{
  "n_layer": 8,
  "d_model": 128,
  "n_head": 3,
  "n_kv_head": 3,
  "head_dim": 64,
  "d_mlp": 320,
  "vocab_size": 2635,
  "activation": "swiglu",
  "norm": "rmsnorm",
  "norm_place": "pre",
  "norm_eps": 1e-05,
  "positions": "rope",
  "rope_base": 10000.0,
  "rope_fraction": 1.0,
  "qk_norm": false,
  "attn_scale": 0.125,
  "bias": "none",
  "tie_embeddings": false,
  "parallel_block": false,
  "init": "normal",
  "init_std_qkv": 0.0616,
  "init_std_o": 0.0126,
  "init_std_up": 0.0616,
  "init_std_down": 0.00973,
  "optimizer": "ademamix",
  "lr": 0.000642,
  "beta1": 0.9,
  "weight_decay": 0.35,
  "lr_head": 0.0083,
  "warmup_steps": 217,
  "schedule": "wsd",
  "decay_fraction": 0.667,
  "decay_shape": "linear",
  "final_lr_fraction": 0.0,
  "batch_tokens": 16384,
  "seq_len": 128,
  "doc_mask": true,
  "train_tokens": 94890000,
  "steps": 5792,
  "dataset": "wikipedia_en"
}
Each number is 128 + 24 x the weight over its row's rms, rounded and kept within 0 to 255. Layers, rows and columns count from 0. Numbers have three digits each. The size before them is the row's rms in percent of the matrix's.

# layer 5 attention value, 192x128, rms 0.0734, rows 43-85, columns 0-63
089:129129129171152148132151129118123155109115127090104104115124176149091147167124099135171138150155177142142129154108119148114171100168128103116064138099174118139136146138109106090086143133143150
086:134097134139173113108145117108081122120183130104104133129127109120104147146091181137117108124133128128123132145112114042075126138116139101087079106156131124119112169152150081107113152158111148
088:163167140126141120101125146185181167117106151110150090140120103122091148168115128135119135118135121141150129150120131118146176160109111129125131179096160101121119139140136175174145162147159164
092:126149155114127153093128149125109132159112153157133117135111156130139139105139151139107126114107147134170093117157118136131132141105134096141189131129106072139122040117145086146169138145126132
090:122145091153107152120105121133130173093119128142143123157113106154086174147143103136135146111126122168133135129134139160152141151108185116114131137141139119183135077119131156113149152145142114
091:100128132144099111116150132144150122125132128107148107100138098166129117173161160138106157117166160096127155143115125187115119127119128138152162144107164112167122073127107166146143171109148133
089:115140133125120117143141125115155116132147148110136102100099136153113116079110103117099164148098167136101075109130115133124114129132137168134145134097169128148147135119169184142158114110178112
094:127094148136106158132156171115136110132125123111119104150140125153153166116162103208115140154124193137185117142151123143126092161134085120139149139128132096146114084137149128111145156136134098
102:088127113132106124137098140085111129132138116113207149156090117108109127146143082134175132115125132128125138118143095129131113114111141141128171145091157141144156110099132171130163140121157130
101:149125144127105121149108135135138126143118130184143148119162152131126099095125189108108130113145099154136124067080134083114056115128084152110156141105127111156117138121148139153144129143128099
092:162147081139122095113126152103128141133136164158137153130123117146146102163126098175172112129164061095132181113134155150122101133135118136136116135137138117111124116156141128101132132088144119
098:181148142187140113124124127176159135128092155165165113151132100152094148085102107160167110177162114117122102093154128121138148128093134148125106119167120125159123130148130104132104113106139141
083:114081171153107131120134154117121126097137075156100146112115128133094130155130129103114137112088172130177174108114143154122102132124161153114093153075147110149131171137153137154120091148116105
102:081151128161110118131139133120183199110119127104130131076140103158123132129109134108139079149124126121161079079145101114110087119100125157118159144113136131173164091080092098098127140117112089
094:133139130129151112154136059108080118131141099089114105149122110155179104120089122121139173113135153149095130114134092142116109123181148137140116129099146129134142134136112198085154156144152149
094:157151177153092162132155160170128155131089135205172133115133124143106133092133137157139107154147121141201099155115090091118115130105114132126172124143119107157130104146131085173133135121130108
098:199137114112146147084156115125118104140124126151137107146103129151124131098134115127106193142198122098133175118138141147134125137115050137124117100150141143148113130135148166114102148105140135
093:056097188123134120169125160097116114155090152164119114145115105120115169140114150114077105083122131108140126127106118131124132122123160140154157132077110134119118159153146152141144084142139169
092:119145094119147133120140121156128109134123117105144154102124125132158070133144117116128174106105128116114148141137117151149119131145106192130138115118142131121149150171118115115120157136169128
084:194169102146163102127095117116140128060135142148135122137124124132154125166135118122163112142181146137127145121117135146157150156120095083133139116149085145108084139111131148113122135103101112
085:150140152112180110122157121114187117156164113085134132139182098094157143147156099149123117164100119102115109136106113118088092119093131143106157144119095124140136129171149089128138159094102118
110:106148147106103133120146100156124105126177115137139137114148137138075115177124161089114107143142156121090162077132125123169123133090111119124159134153113091101181123118098158154159132132139111
088:122136148125113131121128101094126169098118132178134132122116147103124149168124119127159120128139136149154160134173102117140123130162114118159164129134137129133094119122082119100094165131100170
097:131104113128174123093128127127119143103155153152139115152130105121094107058112135113164144121106133125161105138116129103105095092132140156132113146146145156088141159101129131136113123108073128
102:124125149160170126098081121114137139122138103127115103136132192162137136118149115139159138169129158134175098113121127133136175135158112145151146128082121118144109126148160132148120096134117133
116:099103137126166134137101114125148150134123145124147127162106122136147133099121130171127109135053135166159130158133164132174128074138128072110124125082123137114138116095131143189120135121100147
107:099133141085184123164129123122113158129139125157086120158164174146102105140102103164140084153100122154133080120149145108142153104110170091165154128129092113154161100098138127124147133100112166
111:088140122128118130140134143106113158126137127156156118153116145078121114103111084123142154105142129161141101130133114123091129155160179120129136109156137093142174086120147093133137134128133169
103:105116151127123095077131134153108158121113113119122141090151122146155130143154076121114129117161117135186169095131142093122148119097126128142115123145107140185141135117146112097132113093158146
099:122130077105111137090091136149112183157138136150147130158140100111083145093119081120145147149164116153138151103131114155140139136144158078144117103109159116163129128132147077106140122119119157
106:144146144130119113139107171131089134144172158157142148125167075093130121112107125130186158164150053123126092131124106087119093146141167097140120136131139122118126129139175097143113107114166111
104:150152120112162090177143119087102153144140126123088120152107133116142155123144145123099119105114111134095094149110120133135165080128132127104118179088119096169170165111114070141122147069147133
100:133147125109089151098117105127119090116071132124132147093144128121120105161135158106107143151102119106122125120152156114163094148158087154125167135142156147142087105162107189078154109159105135
106:124128148119129090128149189116092089173108139101118133137120104093078128111116094106090131108119126138143142131126093097130118106151160129129128124142120166078127122134170132131129137125105118
099:161153115137102133133155114097134071122140105114142113139120116138114151142150167086211156105133152092115144156096134166139169135133146121137141131100121109121124145091144154100113152091140128
097:105134163149171097105104165123167155096151110151115177084177161165166135123136116144122132117136113152117097122100114141103171119091099160140082124112113105131164134148105119117106140138170150
089:145130143176107122134133124108144160156116149183090135095134151139131146111112093097110104081137146108140168118112091115115103122150097195107148141137114159100115079179114138152120145140150123
088:124124155106143161151099130166142117142132129112143128141116109145094122117172088130157078134109176175152113146137157109162152138108131132150102129101113097059138101077138174161143122132115155
092:132128125139099162157120108147129126151123151096116150146092120136124106116147144120123132128164138122159155123116080100194052118198164120112109155112143130109122111181121183140146122147118122
109:115116127144112147132102112127127130142108136130088145105099101124161134092159084131115085102109148160149142104117138092123114146081117120125166109108111087133048154117157106144117133137148122
099:140105127107093132108123155119089109147114133158144115157100132090115107159113142138132137152154084082115143104136137113109137096094101112139093091147092126136079159159095134163130130088122182
107:099103139141144156095126108149131160099118141097101124135157122126135145139129123109093139120097107176164131152141184144130091149189112142139126175101133154151077162130091125115113148173117130
099:165150104122135140075096086141107126111158122147119114120124123139093113118087120107121133128086129140138132138092129116111113124101101155108137111159136152185141117147075095170114147153156152
# layer 5 attention output (transposed), 192x128, rms 0.0671, rows 43-85, columns 0-63
087:103132131120127131113155145123135115127160108148140125100097079143144159125136104088073098130130127127120103151088132125111093107107130103132187132156094145101147141149128163139159077132127110
088:138138110105115118172093135094085143119126038141137114105104096117113116098147133118086153157130134150159102098104118125130108112137158159133122118137113121103162090090151116142143115115108161
082:125120143111140110130091119158106101148123117094118169139104107138153142081108123118153126105090111132062130139120103136170094120132151123108116076165120133117127118069107100125113116132150121
095:127120090142116118140124088118126130117113108102095168148101152128099124137100124140167149120125100105124150153161148098128140154178132148138082100110143129147134110131122153102104155078140085
095:094140111100126085151129093134176097127104145118156148132128134133156108139119118101124107158141105122086114123162140146150132136122119107154104114119159105095107116111122128111124139127118111
093:133168119111180121129142136134125116140131144120093166108094134085139182108128080123150117136128067158125118138174141105102147115161069151132116124145086122122112100125105159109135111134095106
088:154125143109100158139142131127134150136122185147096112102139154124118111151128130122173133125114112098141134124153138120149078154150136152079093103141112137123100141124130147079109138130144135
095:105150117118132152141114173125156134106125169097174167133131126091085097120092142141160097120120110131137118125093103140125153118146113116109142096141151143137151111158096139139104102071151080
101:122116132116155131154126115182139091158135179132126097130142112119165113160137111119103178134115084136123121149156155140124118133107157137109130116120116134101082136161101121109113127159101126
100:162088100125140129105135094125120154126085135098091094137092126122120160144118119151201127129109161136136150172166117124121123150149169145111112102162121090146129102155109160121136162129143189
089:121115137129153098120168115158141109111130123129109120146115164123163118120082126138112126136108157137107134131165119131142183110120152144151152168082139069170125116148149127141173142160146119
096:105112112142117149147167129123133113087144101090121140136088141127139139163086187111139122089127170092106155132129103139146108091118107107142122132123131105146167136125131132165157156089111092
081:141125134078115126129119133150151138102140154116178102120133122091112172116147117121128134113140143109118108124138113142102127116101143123127142105131121145129139096124135152156148163109167146
101:173137121140155120140150129134126133126148149143142092182107154122142122138104181134148114106160121116121103129126123109111152146156081095134105038129081132148059181142133153134109107087100113
089:123151145118099175090125120124106127132112144142120116094159111132129143117184087121118099163142123130126144126084122139151104132160130159114153158121108138105117140137144071107085096147128142
086:101108101155149108122146121149163123113118109080136164157071136139147136179099158138157136096098147152140134125160132120111099143140136095113144082130116081138138098138115151136140134103139097
097:109139135140147176146153143099130133150104123112117167104136115091126134136113138153125132103100174131134162136106121158124132096085124132097108175152146141109141144159117101146146075138154109
091:185133129123140091111112101141139147132124148117160139139117143106138102084173097117146174156070090157130079132157136164110134199124131140134125151107171143140142109144122119096156166130112138
090:106127161109129103145140141100097128141155140143113145091140103108150162130155100132169150133131115122136082131167135131107163103153121101066144152138131129118120127117105077124118098117085171
085:086124110125131096172158106144141093160128086139080128147130126165127099117123137152121122113117116157104162126130128117143131118088137105131081156118185095133131129162100161138120071156154161
084:132130133135124139118140148159136126107146111113127109168123164118150082108100112139122131113123112125143136070127112106127137120181118115136131114111157113112117101100094138089107114131104107
110:138134085101130088105118106119098161124119138111132125128179121151105152121140084165144146121130116135124113123158155117111151125123133158150063125168089112150130091109138154124130165134148129
094:163116092119128143121111124131167140136113106120128114106148107145130095126108157150093150122092142154130067137146106123147138133122145113132092126108134126117142106153142112134119089113109085
098:199097159162131132141125158124130141131131124098134102074140130135147127144134106155091130126063095125104106137138119151117117143094106131128133076132107098121130146151130191138144109126134127
105:084118158087141127140138121129147147112136139128159128107119116116161132118088108152164126114112159112101158128119104103146165137113142149126098167133125169077148106108117092120165115080131101
115:128106133127127110133102168138142135148149134132099144112117133122157117116126106115168148155096156143182148166115145064132138106140140102101164124100125110121152143132126149135131153132089163
110:147132118114101098099118118100108112112115116118117124163122138143148126116117107137180136132140110109151162174128176087180121142132128133152142131119126118138116138157123119142099135135161101
112:123178122111118109127149108097131107117065120114118119123099103188158103120138162091147121128177110121142121121128156111154166148126069082162113106105124116104147168125160145140101109154146128
096:125163121122129104119113118140162105137160138104164122141142134088091147074076107132133122109158153081120127119126131113134127121141122119119112113139121185105136126101160127145125126096111095
096:132115093121141093172150127102161076136131142160092110146119139110150115094093143106127127114151102089172095135106116076144154155146131096141133138079109137130156157140148115136129113135106143
108:153106116117123110178151134109139145125128136138164111154108137122097163159107154127133097090118102127144120087126136147149140144098126139154139111065123106160140165147153103098136113134102119
106:127133147123156159142118117122100130147130161102104129174107130124147141147117128148150139115097130173118125113115161114084135191143115137122131129185154107124066128147151101089079115164126131
101:108124134141091148097137137144164117148145131135147128092142103133092121152127120097145168107134117098096131104139106166133126092127140133139109138150083155137134099121088128090129146119116143
107:122140163188109120127130121133130180151149147147071118103116128130151095163148121107187178190111096134097107127125109131082122115138089124112130122109104144177151121146132142088086120145113183
098:108118090127167136165194133123147157141109120155157130136150120125121099172137145122098146125104106140089123127188155109086135129105096133151113115145117164084106098134087094101099131135103118
099:115112148120125107127118129097104127080140131143161117127127147123110127094099139165110144114104148116125100106144124100140149126140136120112161099147134141108115099141117131150179082108166119
079:117125140141164134087123142148105130098141100100109183139116113126137132104092123133117137123138112186068077180100092152111158120123155111092116137146119129119154125135112137103146094143147116
087:150127105132117078136153130138124145119151142139130147108150136134160127143106136152137131143088140108126101168157139098109112140096128119109144134113166100157127113094123123139099151109151135
096:117130154159134134136194143143148177144118166124161123086099079142116157139123091116116112167140136121162105107108133095113123119099132124142101135127134144167102137117136116097165102140165131
108:159130127108110134175124118113112124126136130121198158141121069108119116120125148130148089122144104102122096154101110113119116156108146120126091118109151136117124109145129122094084113116133124
098:163094104118107129113162134133115170163125123113143144158151083129095092115117100135118147131125086111097157161146152168158128112096147145118135147166118101178177123128150121140111118143112117
113:154138143119115111111069121153208130128146118096141128084151137135145145119122124108147120144104149137132101131088092130140106125137152117117121097138155174115097129098119148122159143110109127
101:154136103132106156112092085152097131116082101127107134142140123142125152115123092152122092086160101150106093168128074183143158149120158150128135084177142121126125131115093128112137115140134138
# layer 5 attention query, 192x128, rms 0.09, rows 64-127, columns 0-63
070:128103106143096120139112143132144147121140121128098074082130132090156109094122125153130132176087093108119153150166150093110128139082127173114119125175164132148146135131106072145109078122092132
062:143124119151151100131088116121146162120128107094103088106096107101119099123106124131132146155129080106109122138146137081116149158173154190103129148124161123157096109129102064142101120120096152
069:131119092148125124103132120124130136120141147141085099094141135109152143068121124143131157170100102127164120120166166094133115126135103147111141119130168149190130123162105114163104128107104130
066:136131146079169121115113145111117058114128134132125154152129127131095083130109138155135124094138124114126157098114066123101161132121145116142108149119092145104120128123159127116153137106131115
062:138129155165119142127103145144139152141139146106127160095125144166116134133182159155101155112148144150081124091101146121122101114076113129128144117133079114129135113140114162118111167137127122
071:133156160130138104120135132123127134143145134133157146185107127194122119112111089153131122129121142138129140082090098130129144138088146100120103093122095132116133166141164097127150121126125149
078:137178146140112108119103127122093117081155108129127120122137139131113150090146121100144163144117108127160122133135137103118141185168101115151168112106176115167139085115115117145100131107074182
070:133154156118083109112116086112129124146154132120171165167121137125101144129166127142147137123151141123166117095098105166168160153105117098137142121111153153081169150124179094148139113104133171
073:146105140114174167097112144108116148105107092143119102131143125119112098103129134082109127110102131131175129128147153120154120086139120134128145149170127103138110123150156084133154157171124139
087:145205168133086114143108098138140128110138137152138127137147166117107150125138111106139118140124159110119081119092095149168142173135111090172162135078181153131164111115126144119143137109149117
088:124162169119141132128142118132138160135140143166148134144126151126138153108130155102082082132104119110101100096088112131145142158128148090150154111045139137124111119126125116119145105144126107
109:135141154131140113104089157123168068122131140089144103144130140137151135158087183133133114113123136138124126116147136104133149109148147104113111120148099139137118144101174085113156116160101154
111:160161125119142112129129075099139152167158133151154153148126147144102148110149148119134104069120131110094135143079129098140088134115136099173146100103146141122113174106135129115165079079142134
117:155140110144137193165141133153154109147129131124142134126159113112141079117148052158126121146111132151140111071107146160128109114117162106114108085108122106107132120138099141132130141143129169
107:138159176132122102118110114101142110129114142126169110147140167131120128180154123142136125156114104136132135134130143163117116134140125124150153075096139131093115116080155138108156169102129129
097:136093098141127098173167111108134112160121171152101109092149152130111140136135164106098120126115125105132084171140171116113131102143107149089124149139128133120123140116135142145122146092085135
121:101099105114114066127106132157120120140143149114150134090144123158120156061112099152182072097134137108127094132135128113129123163177154159147119144133137123145140147137131144114106116108100139
111:137127112167159162142134155155148137128135117145125133101136111126161127123139118115141101165117145170166140120116151117105144138122105094127159097125116113100107106132096129176110077141107123
107:155142140121161123101123159086104142171144086148156115150149160125144134101083148133108166138121136081115181120107141101147116155141125117127147147108173140151109143124130124118122127124150143
126:075147124138154129125141134109087140159130150149176149148149144143114151149153146109128111144160116082099126140117159097150115120116089077131121105080123160121136155185142110131145079080163129
112:113119145079149113167165146122106096127095103125134181116148143135140138138134127159112138136111098143133147120141135146097156087134156120117111153158144125115143121106134174086107082129143152
112:148100145167105145159144162107146093160135176150116104134140144161110147167146100146095169089173142126172145134144130126081118140145104139135168159121113085159135114097143127197127140118104146
122:146134091122096125144120098102095146047111148112113133122165118145140169131149123121153126148123200158120141132133100124121114140121149136139138112128140152136111159118118134078100124107125139
123:130123097112127172156121158121121092118133131138137099134164124146130132118087094155148130168099096163126125093160130124108145125163168167093121114105097118147096111202126163087143152182087130
125:177143065132142134134141115090113128144102084144122074123137174118113135123134123148130179154165121136123148118164123162148176091131113130110118097138109112146105097151140129090087099140121116
105:154135112117137115116134113158134150103136128148126140119091105107132092108119145093137126115142135130142140087133074122117114141117125137133094117172119121113099126138083153141117155087097142
119:119167138080110121079135113125127143124122145104114146174173161082121124140103108160114120152107084152148111141134136121153122137110177125144128125182164129136154132146105106137117143162100148
112:095104099087144109098116137116107130118123106126151158131123136140107153120112119102132134140117126162140155157148107117126159170122101116099089141142059175128131111150144116127130103105131122
114:143121105145134107166129180145130153113111164134088138121118136106105124134094168076132141107120157127117148178117117105129114100133113151164085140148165149095163150111162145124149116101138120
128:140137149111145096089129140105068142133130146124153109136134115135134148172141134112079139133117131110136102101110130116123125129096119123133201108104104126160096149107143151130148173140104129
111:123136100166087105121169134123131130124162096103102120128110121111112118089119159110164102080167152148113131136141106160132181148126134135113106154119154151130127112137121139149107134118076112
104:134116164127116136168094156178115091132130123086133106112126103128136116148108127127112108122089114136189140132138101132128143127115158113118091141107160080130114102118122103174130117079154146
046:141119130106146138157138149105121117138180138117119157142174084090102145087140086155135149140091144168141075141114101159128124128146138107078126146094079066113160132092137110101123115141173166
061:136142141109117101145116129157125129137143098094125165172117115150114171143115123141123142117107146146121078131088108131167155107134133112165145128078114113093162147087128151091144085143158157
064:103086141128118133155142078115177138119118135100125144153111138136140140130072137121141127128114197166151122164131105133125151139142117141113130132117099153113161176136133156138128082118132148
069:116107142136159137150110148129164150111118113138092089110078140088119121121149121140105152146056107111124169114162137132094079120135099103133116126173156087131120104109113143146140124122101136
076:124126111095126155106105168123114165118138131139107117090152106102129151117116096104130118160133063117126094116142152123130118143147131154176115159148152141157108087117085098144101126143134124
081:151082086092158153109113104113139101120082130121116108088172137095145101102119139158083123143096128118157140145144138130119147109156154151138117141211114147147142124109109080112130130125148124
086:153119137142138083140088134121139130106147160127164158139125123157107147125114135140167132149153149149149161140144090132131143110120111095133145143142120127098127159111136128141137087092160135
093:134085129102148162133181097113128136150108119144130146132131134100095114178102113124070103086155130112103092137114125139138117103122168121146104159144085158098111143137117117108141115136149083
090:122122089153127118162104157170123128138139165095107189084115144100131123123111177107173139137127161137133171146178147093140132120106107097132112162179167099153103130139117151159103128104144145
084:123139145120093119138114126130149123135098152113116188176079137142122150140103136128131132118131137135163117130116103147157137119165103073155115131128142135107130140113162128128172102134157132
097:112157139163103117145096140115132128117129157128084171148133132122118150118150153145156139175138166119113165152097140124134148149120110102152128152121168145079137173129157141138125148072121160
092:122082076142110146112135148098098136107139134148107115116141096113130134101135118097122121166111138132112181177125160141115116117109159145095102109140134126128108095132106115169108134130116132
108:124131127146114151157111129175088130098115097130169131115139144127126123139103104118126165143132113106155130106177088086079131122142124157098162143166144090144123107183144141134108125181138146
096:148129158095119131150121097095145125140138097134191101162162172102117110137135099124105139140121149122145100102119138193095134106169124111123131116096104120095157151135125144124151129144157139
108:111152117155152117137109152107145104093080105135147100143072110115092130104093120114171117172126108136184147084152108087149108157091084131135131114153132155132133125194138119139124104116128147
120:153144136127164157115151070105091125132163137133139130128157149135091172118132074094132141103176155139121138152096163129160143131138140116132124137160106182093114163129135140147137118108142097
105:135113170126062155126102107144154089147144148142090152119101108110111126116123109152153081100133093143122127127158129126153130141160148080120143110157129107149097149107141120156086149121148179
110:100118133127111068137110142126110078104104084129132131125140115131145189176162152097152137156152148104145162147119127129110151117110115117116158125138148130127146082139174164124121162106154162
102:182122131104129118144112122172094100157110120132151143169162131092146140116155119144134166147149141104149147149146113174142105137135120107149104123151186146112111142130133135123122158115155174
103:112109128144127111118155108139127149122131126122142134162129152149112105121157097129124176170151132143137142149110144172120187137128122114140156099159162119106146115133121154128100124160117165
106:118129154095136126113115128138130178131051129107142121119104152147138136153122147148100145101127104094101082117130109088112142117137102181120120131151119108126174162162162153085177155150170096
104:105094184152128150134131131120166102149112178127112135107119123152125107162133141157107123094152096118145098133153132120102159116211106128126130118128133079086135128118119118146155158148125140
094:112084086088131108157138120148160169136117145123157160132119129131088138137113085107138152177133173131158141147127117138131151115111116117107149156120143149116183131147162146136105138148097168
097:094164145116126087121145158140133128102132141097145133126140152163134129128183149116103100086168140147135051133147155122153132113178085110163143101159156150144092106132131163094131093150086155
106:126121136124101125114124104104148083125157168087188191134171116111141169117174139123138132135124131166160139129155156102130103152163121139109143127084118135128109082111133176076106169124128161
104:123112173076111116111147089136142101123103148108125113109153117142132135179104117129109133090131132099088120120157082161127161133133146111111133136114101131110101131118113098097168128162131110
114:130094107160098152169134121131154091160120095098145127090144137128120144127108156174118127128121147128131143118152121136121166125115157104090111121110121127151095130175098142135109116118124130
113:131129113127127142101111154088115122121160135099150136120140114157098182107087169099131104113140136134093155114114126076172124126100129122139141114099157156162132137141174123151135082146159106
124:158198139125128126119095111127142096138116148094098128134173171142144139122155114129136172148147132153102137127173142113131169129141160147112117126140137131154127143131128117096093132153142143
113:132109107139125125107122115137135119134141117159144095137113134146119134129115163112143125141172130134108135155100130132164144145120126146140104199110130121062100135071089137094128162151154120
107:149191157134099138108114085176119121137160113136137135105139117088131084083177125105163141124098116151134119123120139159157071110108160154147122125134170151109122138139078100122122172119153139
112:152149149133108148146125127112122122107135122147135173137137105105129192117144097173146119168144128152128175140122153124156127129090136087148155116140152148147119114183124167129090128138139129
# layer 5 attention key, 192x128, rms 0.0893, rows 64-127, columns 0-63
081:145143105119137123142126132124096135087127076142140139123118162138188121145100130120114108109165172163128118071131077100081140117112090127150111131149094123141114170158145142107166135128140113
076:138137126126129124154125109142105138096152065141134150128123159120171107126138127135132117099121198128127144088118095103117133096087124114160102138157087126138158141137138157120151104133136118
080:135167117098128109140109090140116116108147076168129146124135122069151132148133118120127110099142150119127108076114099092115144145104116086135089138153107085158146140110152133150166144149099135
058:127093120144131171099169104081142122121155126113119132123124150153158134100114144131109088182118155154177105141114139149108132141150125127170188127109129128114086110134116144091122149171130156
062:143082110135152133164154159102184152149120143124160104185127072123109116115111149127127133134154085112149103136150144121138101128149139126136151113105144124114161113123140117169122138142169162
077:136123131112103101157093128110100127132154118147117175127118125132131121109115113133157119101133104162154108194145144147127112166178134142136170170135095161114069088141139105115157109111125119
082:143144112128099180087115106137116102139121124112100087108099160108150104106113112126119111107107132126101127133112123153076151141124128121118105142132094083139079143111143162071142181131094121
092:120108140090146156107134114058140137146113136136120133109169165175103092096113136092100122130098095155122082151144155121129116164175152145126137169108124143120104109136098120095130144156129148
094:175170133121105134115131138145136132139102133153127135165097166102168121123128144118155109104121126107112099126115146122096145106126126097093102129130134107167129149099147140125115177099103102
085:126163140139128158133150123103156141135130131140118128142148145162134096127154175141122112113111154149136082137112123126174116157157136137137134152100180137134119090103095125123141134174140150
101:110102116095136124115107090122127101152098127136086133111109152128159107159108117140163183162124116137142155149101113079091156158138164107144111125132110099128103083125142153133172175165073155
086:160155094113119209076139113123111126138187115088087146117124147133140124134156118142122115082072120156138106145131137140102134157115156147168132106116113154131119165139141096130128107155177129
088:120158135116114132116122134115161119149119147136117143103116174154159098108116153142158108139140167122138142172141105133127138176159132112166120165134142122142163129147139090107099189146084159
098:138162178142105123125131125123154093091169135132109135090119159196143161147123158123131122130129152136146117147128085101123133150175129138143162150137136136121127109102161102121091076136098143
094:130148102079158123117105166142128152121087166128136152137148141126163112117138154127113128141114123109150114097125093119090105136106123134127107151156165139146122088096126117147144181115068125
098:133099186148129083125112109142125165102127089095105106132124130147146118190115145133123111102130152127114156144110113136126123128134115090111106071126102113138130129157127141167176187166123095
118:147115104116134098142091120092150112141196109129157122138130120125103117102109123090168140131134133107080144153116085156146134147102128108078108122146122142112097121117115140118137125091103126
110:127143107147105118109077198167120092102179143167148116128174121127170123115156114119098108119127144113146086095146141119118076117128137141161135109127145152101103151152103122101105122156107173
096:109136136153135132100106087127100115134123171120172118167138156139179146122118130093126146130130138160122089101087097108118094157144131141140110122093105166095145105143180156064053142114110114
117:126121180116177140160148120101111157087130116118181109154115099162104170145126123112113111136183162123100131182127126172203125093099147136138153153136128170112145136113136100120121118126187116
105:126111139134116135149122112184142132169083142141152125102094119112118130163115182119130151142094116129113122121168103138130178108098104120165123131117137111129181174154088128135135110113172113
107:108100092139160136083140122149091132130129130102125121069145125112107060145116126061117179103135156143129100068129155113138157126121108118138114104132132146128085116121173157130149167137112122
110:116138107121145164161141092153165117126157081124149140117089122114109150146153097101132114174149082147138140114125119124122116127136122110130141136139130094119148114096102184170123127134175144
113:136124122173132149148129133137105107129147135115122088122154106123120098151136092157122137160145056158170144087106142120098137115117104130112108121096065110163122133108132162115140171145132120
116:109148098177108131150147149158136100153097169153129120094160155108135112118112135166134142154128132150113108118119138154090142051144143126114069090121131110130103143137104156099101135105124123
103:127140086107129135103122157141083120133196109109121144107109116072134182145146119106168137128120116134151114125128115122150110163131166082139141117109144118142112138129123098167143121119099161
119:134125103070082131109130119153176167148071138124099154126142146153152153111129137147128104145113129130167124134115118118129123151142142131108093129111114118101184100127119101087126172129119104
101:145076159128119145132149064160098098146138138090149089145103104114126180132131124159136132121156132114074141143139125141156135106140096128117152127126112072079130207161103197142143118125145110
114:132130106156155079154087089133181148113095121110086141130119124142109106117059141110096076114106125115102109158104095092107105110120126129157164116162183139155159124126163142156147121127157093
126:128135179120159175076106146126096126083120100118154134117139166111109146138165131114131122081127128142146125094093153136145126094150098140135145122092118146124138067139162125113142111141135141
114:127118113154104061149145154138162089177121159148111150096143125132147148116154168170124132114163095126052123154162111148145150116096157117115089115144118164115108157119135115140134131079094131
107:137097092131109113119116124122165124159141095103093137133111136140100122154096126135120147110135124129183136097159144116148145162097125126161150179147109150135132121139123136108148164152116156
067:134165081127130111123149088171105118101142061143110161134151161103178101126110147102134097133144198129126125115152101107140147094145102119107088132163158123166135131144111147104128118113149105
060:106152116144131125171160105135159113164127132122088129109088165122105117160137151105137121153121149138107092167126125153152130104156143095030094126125140121134152070109087105138098130103158137
061:111121166133145156134160128138140102138101106116103114109112168118157146149127102103114166117118183155101118148120118183116106108126113117136123137169166146146111146114087132139103164072141138
080:173165134111115099084105102143090106119143127128140122152169123106143101140120126126109122096126143123108081068128129119119136120120120158179094144144091134151137146143156105133149119150151152
084:114121087111121128130107125181133127106162061149131133151152176109149139156109113091120110097110185171157170088088148137097153119105116083144115108164083107135137121134168164128127127128100106
086:145144132085128124083124066104078141121127156122116156107102155152190141133151090102129143116116102137109091080120099159131126129123143132134119124131067119157101123105141146132143126139150176
082:131134174169136126132124143123133136178099163121119107126134140118108093092127126155094121149094160079103096148134136104097143147172129152148118125080160151140129162157111136078131147147138135
075:112104134127100094103142087138120110159128165105148152133115133101112165106144103079144136140131091154120094131080143123150107136123097098151104108129147121154141116133136108159112122131116134
087:136121135169166112143109170159126132112116109154115089141095126085116097123132141170116112131146143157104137126147122114107153097119131102111107093160122146120123158094122136154137130089139105
078:131133150146114097138132161095182162121150175138135145146133138175124114100181112115107119110112087096100091134143155130135090164141152124139128101067148171137136137108114109126149104091136164
091:150142127101165141106138160076164145132196113150134093122178147136130088128170151139122119114117130106098110117144098105092125150132134117139108148111123122134152123147127130112137128167110161
110:154089127160130101156109135158111125085102100082142098121109121104150138169077092147124147147125136135121151140152116066100169104111119132127096109175126081119152142148159138122148169125115074
117:126121084110067116113103138124130135083137112126127125128134111124114162090116103093121125092076119114122127118161157130109104138103139138110144142133145149138144155140112106110119079101137142
113:129161114115129142112106152143127113142138175133124114134154112100160075092136111159147102155093126132146122068129148141116095114122120126177131143124122127168126132108088087107099147133101173
116:169121178143141132143126166168087133114122123101096149132135132107120113136142101084155116144110130136157099113125114116106098083156109130095123112161101120114120123154138117086131133132116139
117:073114108134157127172133122155133133109100138138153168133140124140127133108109148121107118111151182145123096187155169153161123118142119115136103162143187162129153096073143109140142082126166140
110:138128141128111098150092152187151106175151170140122144098124141160177137145120121090178131146121124147179138155136095138101108171127156108126098172143127124118101090135132128112108125146103139
106:115078145128157144178128113157131150122106085138157152138106112133138100143106130094090143093142126125136062092155134132165128133119115088145164145098140131135154104115125139164130125124163142
108:118130113090152134085099112158088164143155153144117156143142142098135121120138095080156137174108121114116147094082144146103087122090143148117142146132100136100122104127109131151109108090105106
112:156134131065108127157112152150095138158096110203143144105141152107140141128185118137157112136122131080113112155142114148149103113141089128135124158168087111123138154114087107098111117058159119
110:139141121113123167124172128099110144161114104108120063180102169096087140132092123163151123116140115109069172133125128120121164098111132130109102134146144109138117128147119156111153088134174109
110:130161200106145115128182150152104138129087106119141098099138150132137074160103117151092165135151162131158098113126113089111151122118126142131128103157109099147117111139136068100132157153112095
096:124093135124116140150094120142100088142121116148113109120096121125122162151128159097145124112125106111068144143088137135110108145136093098125144137172108083176090158140101200109143081125145135
095:143144195119150084153093141167160153124102094150135159105136136116139161135156115133140119143117137102150129131137108143100125062143135153151119107110134122089152081118111067109152137116144087
104:142124147159189121130118123170094097153174133141115144140123084140099146171145131123150130130151128149173162116116127126103155066119110120110128140102108083113134128134139134146126166129122097
095:122097131115151154139165107107136138143110120099123029147107135136105132134119148173077169116103097146100163144147159139114158103119106166091146108102090080108125153141118140138175146179145136
112:114141073155132144083173140148136096168150119146138091133115151114114139121122139147128169148161104167104146100138153092129194106106126144173130161136087139164111104143104150114091129114133135
110:117102144169159079144115096108132079124118109110141111134092136123133187133110108081122175150180114133133161141128179098182145126110108131135132117118121147141120104109187135092110107121176124
127:130122113157123122104151095162152129182098189122097145147146133104156124153149155186118144149156119127123122149127145128091138080103133127090077147124145098168144097104181103137106200085106110
119:125135064083172112125111134120101156109149104115124167150154118090179134141121105098129180126098096127114116160101076120115124170158160152113105131109158102134124143110171149126111170149107124
100:121140128102104102101127118101123132090155140144093181153166122109122142131147143125153120133131120108173142127114127133124092153144155136156111158118126150123123107112110054110115127115093153
114:097139145143173133127094137190138112139118152181161164136105111136144142180162142073143115132111134156158115100113130147141130107107147110139149172092126145167137085095110137147093086099154112